Weights of a small GPT-style language model, trained from scratch on English Wikipedia.
Size: 15 layers, 6 heads of 32 (1 for keys and values), vocabulary 2198, 11M parameters.
Architecture: RMSNorm before each block, rotary positions, no biases in attention or MLP.
Each number is 128 + 32 x the weight over its row's rms, rounded and kept within 0 to 255. Layers, rows and columns count from 0. Numbers have three digits each. The size before them is the row's rms in percent of the matrix's.

# layer 10 attention key, 32x256, rms 0.062, rows 7-14, columns 128-255
041:154089120087201126136143116132165153127048096135136141157101070135092136175069135127116132130056160112116240115159131101063174121155104075068150129097157140147126087083127106154056098111090134102121070112119110160094113117177154120133069110103131084089188101131130177129151142139104091180128126165078116098162176083101176134158159087156145176112119171134155135137116124151133135137120
065:137141096086178153113104143168135047117132167132143111173174166106112087106126133151087113194120162123094123163145113162095100165124118135122126143132085131146127089107079131179141155162138099164137128104135159158185103143166136162122127125070142169159132116155109102100156142134139115036110069102213156139115079226096074147173158126128077130116071097131112194105131156139138157106061
054:144093110157162136112151122077099136091039075126176110137137074180108107172149130138130124179075117156201142152153076146099154136116129108084111141168170126150141141136194113078107127142147115125116148110131111121097100128142103175067062130105144091109146136163124156098171155157064122112142080120084083149129155145118179063136190142186161178168124140135148079117118180102112125155117
072:119143151184144115105159111059099138154150086089150166128120121115129163151153115119143159103136030139171070134132090133232155128115179147132140129098153173110148155119211097085100121119160120098105155133104102147098124118073067139129143123131168167162132185156086106149133120132102138160153189101147066173139119113168109140029187125136106125174147131105115074145151138075152116160110
063:142149118113152162135143113055149150128076086153112102138170111103092100184188129111089120113117158127191142133146149117049126134103154110147099129133108082183075187131184124149113160123163114162101104137068053108080163098139142102157146063104100101115146165171132105085202081168108130162139098146152121146088146096155099092180160136098115209148122138146088063156116152190128082128139
065:123120156132143126171164125106099103068076130114137121158136133059080069132155085109127126149094116169116162138166124103117142184042142136163104123123080162163133190087153068108102106154103073149130158120101159100122146121102106137110083088102178198118120137128069115077179137116124172165144150130181170150094153136127113125147150137116098203165160119102153104116085120069135132179120
082:158116153147109146125138082050115146144125131167086107115104068220139144177150117153130149126109159113146151062131148120083137107096167143102107112087144140189138063158157075113108154166186146089113119138149099137106130112092176099093093166182072104078196132099107158112102096089129157178160115113069186107132126113090118108107186089130135153101137143113120124131150138099092088113196
101:126094120133164129141068140157183129149144179103130079176111199123126171112141096126146117161177125074133161161053121176104139110144131163181140164141071076145085134096129159143151147115107133161120085129153076145133173119147077138186185130098141087169149132168200097127121149173129081079122146119158137106133118062152107131234130130111085081109085154161080186147204105159085092105107
# layer 10 attention query, 192x256, rms 0.0671, rows 8-15,40-46,72-78,104-110,136-142,168-174, columns 128-255
091:115159167043102193157121134106231110168043103158097092097155135116061167064142118092116098115159152143140149161148176152129104100131176128139175132146091143189109132069127130138130153096146081167119141168069064151153115092147123132084071113133114151132174152114179141125092081176153091100119170161147120103093121115205108135125201124115120108188105140116170101154122161121063144119085
081:185086181101136130123157143123091163100083171159193120091163141148049083182121123130116164136105165148118154097048169060085115119196134158050087153143128088135073110132159180111118102069128140088140146128084151126136192105075068131130169096106150076142132175098125103100114105091118128099100086148100159130124108082113152139079107107169106145113072139133099117178047091113146085152068
101:121162107130161119093141117084094137106112089106113157136154121105114099171153130124130153082086116129173119116167094095117105144112064178182113134107123110130104160173120116154129155136117157127165094114102094138117148186178181096150169173151079095090096146145036108127199155068109149165126175171047172153127182152124183112171077146095170116104130135134162115125105127151192105138163
087:138100148205161101130076097180128103148110147130136110138163184157120083142146082144095131130133176154140165162147098159120137144143111133114159093098140116151062151126142152136140117108103153143125098164159130159111126110048090068092101188115158077149140092146141100134161107128104137144180069142212172111092128094179141175211159098148089127142138165122109153133159158118132132074108
093:116084161131113090111177106159136128101168130077076121105206166177117125137109160108140165147131166146141142100123164123141077136122144132092139133157166138103136133102072139097123113111066116110160163139150106137090087135141203120069109107197092144096145105070212155102091157092137177116108159117143163156072155088139116130143065088055127106116106144139122136074098079169165139170135
107:148108180195133156151164092146116099165160194121183140123123136149111133199110088091179088089096166160136123165115166119124131123106167184106077121164173105150060124150110169137159068139118140144149155190138146086127165123084119113101131124119162119149111134104079109121127110033109102132142108112123192093150137072082176180148049146105101130110137142137144129124139134108163139109115
104:093107166169127132158162112155144147125070111147096180147161162195134147134140107130113068124169166170155110143059147181100106151150103149112143130170074129174121129101127160105161149108092093149126112146165139120102100139116192146054144154133164110136122152071183153118134114170127164147144132115197155134118181064175121126255243088083144126164116142102130113132178142096138177108155
090:139143077142080164115116112176123127159119118178156100184092090167095141105095141115107108139150079143073118170154096146124119152131136162151152167111109136139122077115139135165088127148157151110118165125112074187153129085122135131153048111091126131150192144142240134102115094171171105112107113086137081127123123093172036145045190098152161106162188133106153091145155142092102183130104
101:158148160111164137120130149198133107191060182166148135132149126079086120062118145126116128146091101088159095149157141083099135127144118090134091168163142138141084109137118169130169191158130173120092102094120068106127105170112159131109119092147172129101098123133132134176156098038133101126091145164156141148130101125145082146181107107102057126114104175159098129134131146136095077146085
078:116175095127061135128060112052082155118135172099155156129111143141198126127054151187100156093159104157107132121117114219100172138070100101154138143084126112097118154152128169133156149100067118145111132147106109077157092077120104114188135102159094131135155149115166195142063160171119103167098175105099115152141111140107149100058064202119205149099126076137139077174070130125131165119133
104:087150113174139172151118136156089161098160127149096086128127121179123094144122145109106116129124139128110148182143103116086174185145105123125158128085115138119124122154158050112097115129162158129126100113145151162086130169129150132151180094098136164132146093135117110128108194193154088141086137095101135173109161139139136146000096125126132133185106131134172142138052138128172150126155
103:178116143165085166205145082115152089097177118221025096086112155160128131107090114120095139124123103101080123098134106215165162114129133143176137159127141156130165151124055092132131067127137067103168152136153121167097083130168132098100142109189118129147180137107142181126093103138102184118153093140169113094110119102163095090135126112120168128131103100160116115098192162134075138140128
107:143154120058136157072095123167129113184103128116173130156151139115135102111113150140120136124094153136097131184163130128095136164113096100082089197150164125098110098114117162103094157175133124141084144143125066099155148133125081097164076081102114112142147133149174166171154148125198069123064115096137125125149110083114096128027117096120105143179067189137149128129107106133098064165114
131:150135104121122144159136126093093175140086117079174115126080125109146089209120128193135153069144159154113107084074121100122122119123084111130135145105140103138181125173131131164109103129094130141126130164130153119215126149156078113162175145106115143115104196106147192118117159238187146161078168082073120115146129114191158171036076183123174182100188080108182046123089035103107130141146
107:139089170160135110086144108213094135095175155147120160145149096171103147119146076103100139151081152110190126066126150153099108129104148117078075118122096129162119128137141129136134154138130151146152133184139088136076144137101160176107118116172159127085098103150101094113133084085093211088139065161182180116109188088084096103255148110082104112190114171139128133133161166118124104112159
060:159107150111124134133034134150143163128140147164097104088103107100103143093205092121149055099151120096111119176102141145150142129113138124165129204123117165128126195180178136045142103140076133137129164050089155100133145090121105098176179138207129115110087115066132164110137115115131119165146149117058163107113139140179164124043128154094129110169119141113150119153098110086134043101131
059:155188098116066131116199107035134133135144143111115119052178167134131103162075129156113133105159189146158091094163139150088140143144162132103168098122118079154149126146110173101111107068086104099100106145150158099165113133197147127144137154096143099140102134145163122108187116104151182151117105096154094106136124185141184090147099117081120110140102122178097108126123159200167101152072
063:096117150057119112152183115151189110176049217089103108057138112132187126169106115086105129120133159154132182095114117097103083105084180186143118106196123081109108141090132155138119133169087128088136123180145097135069091082101128177139116117157096128106127102150179145150124123099126060109114134129139141118077105087157117117095126112105112094148150098144158103106126111099105169155122
064:133072136087128158171123099117162125176168184162126156150113159063186067127097129168085118147097075092133119110089177155106057138105121151187067170044078117096121173147102136152178148158151120146158078179108132115104125138153169191079170162112133151151158102150073156177074127157090080140152083144128158106098131079074145126105144139115119119120109134152142148128138166132123117066138
072:124100112115159135163061124122142150159122164135076121103077152146124094122102161159154098159108095102048109107093128146125161156128103119104106144083148172053120115092135098117144096184131163150121108134113125115180167077180138176121183101091162153135140130131081180162131116078143111141101038103153099145100145115145146142000138130197120129147097114114130079117118185087139097139099
079:118198138109080142094116168057086104112185100138147133092151132147092208135154156103109170149170142129174122148176115081089152113127169100114184108115144134087126132128117109085117103077127120161103110101132131116168096158186110140135102094106097085163078109158118152139138132095124178125138157113080098108139112190145168118190067150134173140086107104129140126148132144196097156150124
091:094047085183131125176094121165136112126129132174174152191143110082104118118141115151121124160136085179144115087151086108123122121102128129171060173126143120142078142094089127125151183107165128180135098094187137099133148128061164147131173143059107147154129161105091113191087143125159110129161108144121113168054180116073062110210148071147124165119114138110120095127119126109130147105161
107:084108166112132117105101148222198105151092153171156113154162089152111131112137148073147095130130117139120163150149136134144108100194166132108153137116134179112129156110144215109090157084108122132128098143207083132121159153164100123065106109104195099146085141140148181140153083090126113073099108112112127087138143122129114121179161083091133047125050164125115120170168180100089073161136
098:110175102139144165128115159101121183133067177133130156181114171050124127091084096128155079083124101144165128165093143129104148126207091101083081100109099136166100074115117090133153152150123145116152136141093120090156177124102112160183157103055155133124062134093093122122080098181160052149103167168107070142119149176171138170122059162167109165122114136087120115180087110090152114094107
123:196140101146098150186089114062068133131197118118092067083131158151151087162108124168103146095118181106079160129112131178129163125111130139131142111090159135061150084129156080121101097181113110119161119113167178131147133113104083129142167169109096113081181148078128138149141181194163168162154170133156108159131127156106078100073061135119162133139170148148123132106061095181168159119116
110:111079168146094054183187112158152131115183074137080111076136089160123125125146080030144129146133100141171153078135108152174148080130159159139169145096125125130119159125117122131124099085125104150161164116123131107079092130153167161169111124200110136119148122147145101120156153023061162092112108151156124137129139069071129077200156104096125050160131111128120096148202182121100180173167
086:140128091120086070111116125159130143095095085147156128131148138199071132092142156138060127160099152144157092164162080144061178140113128154073155176111114120167090146165219147104063137081155125144140168106168114151140120164080095079077160142090076113061144089104159114119181134128118053106125103132131078107141087095163123105145131066169145106172217121171196139174100152164084106141117
092:093133109086124088079165161192120098153080143139096166163086098090120118133112108159122147135069059115133091069125106113169093074096178128115087193136116117140133087116075144146143132146145164120111081113129130133134109119135156118141106105091190196141101169208120144120096148111153110096152135109141137095146155158158102157113220117154115165100060123162103113126115145128167166110128
097:112109144184126046119103089146149115065160138128102147148113159149118142116157097094136141179119066147133081059124152158151136157140146157115103109148144111166155112137125123085131112089151111117169107146156147143034115119111151133099084132187165097132129117158114113144129092068093160083139102126177175100111178079150115120255142052131132094157137180087080170119224171137119108108177
068:124134059149127132137169108146104136128068150140155113159103178134166160080173134134080168185108120108159143119104108085098130116138058133121140118153098190138126112154137090175070199099149175176157144107139060147147146172082126112138098157095098113113174153120131117101098156208131125093137065111191164200143140129116079146112157111101146161147109111133113108145123130101074117136159
060:155146167122131168120122174131082060100151150106123100073208173157089160188156153103159105130145159083192132196099149136127079173116128190103128158112116118111139164104177142113186101171131135122158099120096119076143110126103123152082156102112133112107154096098131068187187136090155129150137178170142112151142125155162093105059069116139114083148125137140100107187101149107115093154134
067:168124138134082151124144112168114116093104114165129108129114132083048107186124150111139148076134138162131144083154170105119102115148112172090156067140107084144091100148128096102109105095101121149125151104125135124090178129182181117164156113144149148096097117159119182110185134109080149150094175117109164184179145134107198152207108144047132136100136154100113113154172125155128110143107
079:099162041123161098144117067139164157140084158147168135188160134122125056142128116157149124122153144146158127100098080138099109131139084127109175175166120150183156106096149080166137184129137178110152136148172104120125158129104114136133139187084148108084153169111179118109168114175169069165098064139230073170142151110140106159143193101182115176124105135141153104129113110078123160110115
080:075109062171121126144141089152097150070116089154125147172153149161136084131162119136150149156112118110106130111104097142120129158139124144096113102132142191110175146147135119206139158162191136137139137153184059059115122156111120135147127158135140103081214137106161112136137172111153180127095126135178107199154171098106114100208164056184099127096092157127109105118117143129123161105135
071:134141134083165139139103168099118108130155132112152115077166105155112176126092149057128102109091075110150080112142087156149079121089194148116072150121161139124100105090126129148140145105190049146106130135129130123128087090130128143120146132184084132185107127128144097167109135063138148076131159166133108107156099181173066120044133134181107085135124108107048124140167155136121154112133
088:077101054134132070138089111092158158137146124104150125159105173139125117130112110137124151128175108095116107124110084140105111126180155124100113159147168128140142115076080134162148175196139134130126109175192117124123147155092134101173148211129134112119174186177153108149070113135179125104146138148202122147123164087094096129237134099144140183163136165109149111094146105108109094097096
093:146127130069202101089134105181176112107078144173148131201112108116080134059135143120140172123129113129100105188098088079115168142173150072087103132139144118101094109068097119134097163106125123111124145076124046152180155141079100130077069128074142153134107150100209157108088090154141073088127083133140105111110108122170086128153099109123134114171083123101109127126130117093113098150154
083:189163129067138112144126141088111183141097144091136150102109154117138102099162153098130139109136135110103104152112091122145149123145144223161142150198155089063097103156146089147131128160135139099125142129100088095121133125123137088118141134128105089137160086075200097135135131119197116099098219124159139114122067130192108175013115155144148094125108109106087096136145085096119147159116
094:147150106155109187132138103148148167098030101161146152140153171091048137191128069153126116072190195164084167126183148132071106157119098158139102108117129063147104088203176116122107110078145181117134094083112089113117132134161144074144181115070153092122140172146090116125131146141154108189191124168116121138155124110064158161135105127111138167154144163170151123152083127092166110159070
102:168132087179128141148113114113160122142088111172120100176114149093149070105145065197089138156116128130062145085103064128130176143100075109118185155054106178151177104133129044131121127153122130138112106129157068119117116160167088103140135145075175091125188128096167139127155137156132134126124033100210090141102126113108136144015193073093173164126121131138113102051103142065092146114146
111:104105087089163116112122156145121154147073108134130118177163086181141146051134139141121151139094100144109115129078127132116123125139172153103129133170174121106119095108137134153165157131195101116092156162157064137133076098110130127148074163130120118142180137140200100145066113135146153103175108118204113141102134091122075135112208061166141070129062136119096124143180124098078117101112
119:120109109105155124172102155097110143145086164084151128075118159116205162158156167138123118048103143144116119103093163099138146134155095190123079174142131141080175178178122109157108075142121101171125158163099170083167100151114104122137150156117108093170112131098086132139137164161122151127099196108090086117106112153144118128000108145117189165112114115125115092092061117129120130121153
120:063045141121126102197128112108160124111118152133079151119162146158146104152105107109136116117126096138173180131116156159068094128128147127097128162147088155173089150095097176142189184151096102108153108159166112120067116112103175185059182195152145137131118128111116125110088100087132134181105108151126147139080225078117112092245114065146100145175101136112127121127174135118171125125130